From a checkpoint of a small transformer trained on Wikipedia: vocabulary 8192, a variant of Muon for these matrices.
Each number is 200 + 40 x the weight over the matrix's rms, rounded and kept within 0 to 999. Layers, rows and columns count from 0.

# layer 14 attention query, 320x320, rms 0.145, rows 192-291, columns 256-287
181,226,214,228,125,206,193,145,204,233,201,225,195,245,200,257,290,163,192,193,191,125,175,111,237,226,245,300,219,183,152,202
200,233,211,159,257,232,165,134,172,260,194,133,199,196,222,207,233,194,218,167,167,206,220,180,175,268,164,168,161,221,195,179
247,192,141,238,169,232,180,256,189,191,165,269,175,278,191,243,222,194,273,291,131,154,161,198,214,141,237,230,190,203,178,171
138,163,166,203,131,254,215,292,205,216,260,187,208,176,145,220,169,249,262,192,221,204,238,178,189,178,218,230,163,233,221,241
179,208,195,159,208,151,197,242,194,189,182,175,172,181,207,197,206,300,205,194,173,205,206,293,166,261,238,199,177,154,130,198
161,231,187,214,185,224,187,229,197,180,211,210,231,183,202,190,194,235,166,166,223,222,212,150,242,269,153,257,213,170,162,211
239,208,218,236,199,161,159,184,292,200,175,263,218,182,202,185,209,233,245,226,232,197,234,247,239,151,206,279,226,213,194,277
195,218,193,160,154,234,211,203,132,260,180,177,211,209,159,273,148,172,218,155,242,187,245,178,214,161,233,155,239,199,156,206
220,217,193,174,179,210,231,193,174,220,168,186,236,190,168,205,173,197,299,187,245,172,241,286,188,172,203,241,156,176,195,220
135,204,228,203,220,246,242,175,226,228,170,209,239,192,179,238,226,200,151,228,252,198,262,137,198,159,198,199,196,152,202,206
174,210,112,187,127,224,226,228,190,193,256,211,129,196,170,270,239,244,208,213,207,233,179,205,166,191,181,182,205,258,198,240
136,156,222,198,184,170,171,130,255,197,213,193,204,215,219,203,207,266,168,165,193,118,200,258,221,163,197,249,164,181,130,251
194,143,224,219,175,162,188,227,183,191,224,241,140,220,171,204,205,200,202,144,193,117,171,257,181,239,214,210,202,190,283,185
274,192,195,200,220,192,166,165,224,204,169,212,202,174,226,244,161,225,215,257,183,325,222,268,144,200,249,249,176,168,161,186
212,116,132,252,236,252,188,140,181,225,186,166,212,153,213,183,187,226,185,264,168,253,129,145,287,116,218,183,231,295,193,144
168,216,186,212,139,180,160,224,220,252,176,141,184,221,165,232,239,230,218,168,221,194,128,156,246,208,192,189,241,163,211,209
228,180,232,210,156,256,207,176,220,187,245,215,201,195,251,172,132,170,139,189,161,255,270,190,201,241,195,237,209,183,180,159
244,181,256,253,165,181,163,230,179,188,217,190,150,234,224,223,204,213,158,180,233,220,238,296,229,193,211,168,224,233,286,212
154,148,160,183,163,210,114,172,220,212,137,145,237,219,176,125,261,213,228,196,208,188,239,196,177,275,183,181,175,186,206,194
241,171,217,205,187,250,265,225,205,147,179,225,255,227,133,195,178,156,254,193,219,198,225,282,194,246,220,225,242,201,244,282
190,110,186,132,180,314,206,205,182,219,141,140,230,189,159,265,179,181,250,213,193,141,221,220,177,242,188,193,190,198,154,245
191,219,186,183,155,148,180,196,175,189,198,197,216,219,189,177,225,212,176,152,246,242,221,173,163,236,222,135,200,219,220,187
209,213,224,193,153,291,163,265,244,211,158,112,207,193,230,216,253,196,213,207,185,201,153,134,236,199,192,147,174,197,199,215
215,187,122,176,152,190,238,184,206,232,185,224,194,176,204,169,232,187,179,227,172,205,198,203,185,246,268,203,241,216,219,194
168,164,272,128,236,209,224,186,144,213,287,181,150,240,215,169,177,139,240,202,197,175,231,226,197,197,138,132,175,184,225,225
203,173,200,209,194,183,209,197,199,191,167,247,136,203,241,208,251,260,160,191,187,187,180,206,252,220,227,183,287,216,201,172
223,234,249,176,213,177,231,221,256,158,225,203,206,217,232,178,230,189,162,198,172,180,180,183,168,243,190,148,213,145,238,211
163,149,148,161,183,184,211,248,102,220,180,172,159,181,221,162,169,220,152,193,258,239,198,146,160,209,177,215,153,242,222,249
200,175,232,254,108,214,190,234,238,211,227,222,225,138,195,201,146,251,197,178,93,105,202,272,245,121,187,154,186,166,229,212
216,196,185,149,154,223,191,176,184,219,250,228,196,166,179,233,206,227,222,164,194,167,244,247,192,219,186,210,183,255,220,226
173,225,154,208,187,228,175,246,198,222,198,210,270,247,176,213,200,111,200,162,258,174,237,264,216,153,222,210,203,205,206,228
142,168,255,229,248,184,206,206,209,172,134,223,257,214,216,236,218,206,207,147,179,194,260,112,164,203,178,182,146,199,211,181
164,226,262,180,182,200,161,256,267,188,278,212,186,183,181,179,199,159,208,214,181,170,199,120,219,234,215,229,247,222,275,173
234,151,120,186,171,251,206,208,183,224,174,157,162,160,180,153,218,214,193,163,223,145,214,231,250,254,204,263,182,269,198,213
174,155,158,190,149,268,215,251,202,211,311,197,246,257,196,225,199,189,191,136,181,247,274,262,187,209,176,173,229,198,193,170
201,113,258,167,266,209,158,202,208,175,177,261,219,131,223,194,154,217,229,215,257,269,174,292,204,223,109,203,245,193,273,202
178,196,203,203,198,204,214,207,219,159,239,162,259,258,182,250,131,151,235,181,171,184,189,168,217,128,183,228,183,150,204,142
129,230,167,223,174,199,193,230,148,133,198,261,132,122,224,189,176,258,220,218,164,185,221,161,179,212,242,174,273,254,215,187
302,287,163,143,212,139,157,202,122,200,115,246,286,193,172,197,266,171,204,268,117,205,233,255,236,204,180,202,226,176,281,286
223,258,188,184,212,163,156,236,148,220,114,223,223,166,159,172,105,232,204,191,185,228,251,240,204,158,240,205,182,233,259,221
172,156,185,184,225,230,199,196,141,231,160,226,120,247,228,174,251,186,213,152,177,199,232,168,145,191,177,236,206,243,137,231
201,148,205,266,303,189,236,220,237,188,184,237,113,121,158,247,231,204,196,266,190,271,222,39,195,126,174,282,169,287,210,161
155,139,123,196,157,117,194,186,186,212,207,222,191,205,221,280,152,138,228,277,218,153,210,268,216,169,174,289,250,284,246,199
200,231,197,242,202,121,237,190,199,235,139,165,231,209,166,261,225,198,224,147,214,271,155,201,208,177,179,183,196,207,192,270
224,229,222,231,170,87,159,134,193,185,198,225,256,134,208,174,267,234,180,210,170,172,248,236,205,149,179,176,228,102,103,164
131,139,205,204,188,244,162,229,202,111,134,202,149,234,201,186,273,229,264,223,172,242,213,324,176,190,178,172,168,224,183,300
117,285,161,210,261,190,175,251,172,222,165,209,232,162,177,158,170,227,170,258,204,215,197,272,199,221,219,130,192,137,193,151
213,251,136,238,293,122,251,244,199,197,133,149,215,242,216,192,194,136,134,233,227,242,148,210,161,152,166,224,180,188,169,219
233,97,227,197,248,211,177,221,158,169,224,191,218,169,239,151,270,219,174,197,196,272,173,52,243,154,175,171,284,215,149,266
302,149,146,148,245,160,170,200,221,231,137,262,242,233,237,242,136,206,192,197,224,212,224,241,231,227,175,237,170,242,224,281
205,140,161,144,204,279,236,245,203,269,271,193,149,218,192,208,233,158,215,184,185,197,161,241,230,190,208,222,117,204,168,170
205,175,139,156,206,219,198,141,96,169,218,150,251,189,209,252,144,225,165,202,286,220,167,218,150,196,211,165,158,240,199,155
205,203,285,169,129,205,112,258,175,156,191,163,200,244,208,215,187,201,214,109,162,271,226,271,174,177,179,239,142,134,198,258
218,197,154,130,159,186,182,201,291,234,180,212,171,186,290,216,191,228,225,191,261,131,135,231,207,229,202,249,180,84,226,131
183,160,176,181,173,181,313,183,219,183,209,234,171,206,210,269,233,245,217,94,158,194,99,298,188,217,201,261,183,219,204,200
251,119,155,293,198,182,182,134,191,210,207,152,231,207,159,239,160,208,267,212,181,270,222,157,162,126,276,329,104,158,232,277
164,162,228,198,222,200,209,215,205,143,228,168,202,234,237,241,230,222,173,196,184,200,175,161,182,298,249,151,260,248,165,217
235,139,187,202,190,160,240,205,288,265,211,187,161,190,234,163,165,217,145,227,153,196,239,194,212,194,148,217,119,215,178,197
165,178,186,255,131,234,158,178,247,199,259,211,256,248,174,197,215,237,140,204,174,231,210,171,185,237,246,166,185,257,226,187
185,221,174,244,229,217,228,165,163,190,157,167,193,290,260,176,211,249,169,173,146,233,199,74,181,219,276,180,200,173,74,145
193,192,186,202,202,236,164,245,229,201,195,128,181,203,208,180,183,161,252,192,235,193,278,181,239,200,253,216,214,221,184,177
188,209,195,206,113,160,250,190,181,188,194,208,219,205,202,217,246,219,223,155,233,206,239,203,235,240,174,295,195,212,211,239
244,143,163,195,230,177,270,182,195,221,174,204,191,162,207,242,242,184,174,187,187,242,158,320,234,205,254,184,211,173,211,186
235,127,150,76,243,201,245,154,142,315,151,225,233,217,224,234,129,249,203,171,196,223,235,157,252,193,194,171,166,265,176,189
205,216,232,266,196,157,147,167,246,303,223,199,256,225,193,257,240,204,213,260,189,177,213,307,176,196,203,240,153,226,244,174
222,146,199,175,265,156,229,238,163,203,183,242,175,202,199,157,183,230,179,272,142,247,136,177,169,123,145,167,209,184,134,250
161,184,243,232,167,286,162,172,258,180,171,177,229,175,188,193,179,176,281,221,261,175,190,282,191,171,210,134,188,181,184,210
231,246,173,185,231,221,231,199,259,162,169,143,189,154,241,208,151,199,188,219,231,188,227,139,139,239,185,116,143,197,159,152
238,170,171,194,137,225,212,238,218,211,242,210,152,169,178,211,191,182,180,184,171,161,252,117,180,234,213,200,191,184,210,195
186,222,147,248,216,209,148,224,190,213,206,192,147,265,244,225,217,214,195,225,200,243,231,235,184,224,207,207,183,136,245,165
206,172,113,252,183,221,197,186,147,239,199,232,186,233,197,229,284,172,259,233,254,130,198,170,188,225,158,174,241,207,263,229
211,176,241,246,212,149,211,187,170,199,207,192,158,267,224,256,255,212,159,299,146,237,132,255,193,199,198,208,204,214,172,210
220,200,164,211,156,237,139,198,170,130,209,191,223,216,231,200,176,225,255,217,199,121,190,183,192,194,184,162,200,205,190,240
101,213,146,174,149,154,262,229,175,239,260,255,176,200,147,205,216,186,234,159,172,199,170,119,183,137,177,172,245,193,193,265
176,269,190,259,206,191,192,225,171,132,233,203,234,149,205,241,219,243,283,241,218,213,185,190,250,211,225,203,235,195,220,195
145,160,286,239,199,305,220,136,193,157,229,211,188,176,176,224,149,225,178,186,219,153,236,224,207,274,263,183,220,222,187,128
246,116,189,164,193,145,127,192,224,165,220,219,227,190,167,222,209,233,166,238,165,207,197,227,233,210,234,232,204,143,246,171
217,183,191,213,260,194,169,231,191,220,220,204,180,227,209,87,192,167,202,138,240,260,137,222,163,178,194,173,232,235,159,178
256,231,210,236,154,193,183,257,187,166,166,266,142,176,216,205,219,191,179,209,274,271,265,150,162,179,240,229,213,177,267,186
155,193,131,208,158,223,134,213,196,159,162,194,244,154,260,320,192,199,205,166,161,206,187,265,155,209,220,203,169,223,188,153
252,155,213,211,208,139,246,173,163,165,180,200,197,224,201,215,167,168,246,179,92,218,213,257,247,176,203,158,254,218,193,186
222,226,234,133,217,179,153,221,177,225,222,204,164,222,202,220,228,194,211,181,153,201,203,264,205,252,133,212,232,195,226,162
197,110,227,220,264,150,199,235,132,139,197,216,206,227,200,145,189,186,219,263,179,191,232,177,119,241,206,159,196,258,228,230
259,230,263,207,253,172,208,216,222,121,214,155,223,254,158,188,143,215,201,209,197,232,223,238,226,189,162,148,164,206,188,189
191,223,175,285,242,181,178,172,244,197,207,194,209,147,201,262,111,181,185,227,192,159,213,265,188,210,209,220,173,166,178,132
155,249,189,179,168,157,210,199,187,197,151,193,142,160,162,141,186,266,167,191,186,125,185,285,241,164,176,178,167,188,140,172
195,169,206,192,220,188,237,124,245,159,224,190,208,159,187,225,214,166,201,179,167,156,232,189,227,272,187,221,215,172,209,212
163,175,210,233,187,169,181,151,193,244,188,213,178,200,162,167,238,197,195,174,217,206,186,109,207,178,186,208,208,205,170,228
186,231,244,209,257,179,240,185,227,201,195,209,157,120,154,103,214,167,204,228,228,233,194,211,189,110,161,203,192,190,190,211
201,141,145,160,178,178,249,209,234,239,190,242,230,164,159,187,194,133,179,199,150,151,188,201,203,228,150,210,263,178,174,222
232,277,174,226,287,184,176,185,222,205,221,247,179,215,210,228,180,226,218,187,151,237,236,157,139,241,207,211,215,123,239,143
161,187,185,190,217,173,215,193,172,234,126,231,140,254,222,159,181,218,135,242,229,233,188,104,194,138,213,195,248,237,152,115
230,150,175,196,257,160,197,137,201,207,165,183,225,140,157,233,174,201,177,184,195,202,204,226,215,181,159,230,203,184,222,214
218,241,130,94,229,226,217,216,238,212,199,172,210,210,177,313,236,218,211,152,186,185,221,264,245,216,155,153,198,145,182,193
181,221,138,223,193,218,226,178,152,169,224,195,220,216,210,211,227,222,215,205,236,227,180,216,192,251,250,197,188,219,116,257
209,276,168,231,213,218,220,214,178,157,255,213,280,174,190,274,166,259,200,249,166,232,194,252,206,248,259,239,201,206,175,209
131,320,139,245,172,197,153,245,205,209,153,176,225,239,174,174,256,190,228,173,219,214,182,68,220,289,192,231,200,169,215,143
202,234,142,206,140,185,189,225,99,188,209,202,292,208,200,216,252,156,190,240,181,191,157,175,238,211,228,230,297,193,199,202
177,183,176,137,117,222,214,240,225,227,226,217,226,198,200,180,192,210,168,176,177,173,243,269,238,141,217,138,210,152,212,200
212,263,157,231,140,205,226,154,178,206,128,212,248,255,165,180,181,245,201,163,206,189,246,327,234,285,273,211,244,174,168,222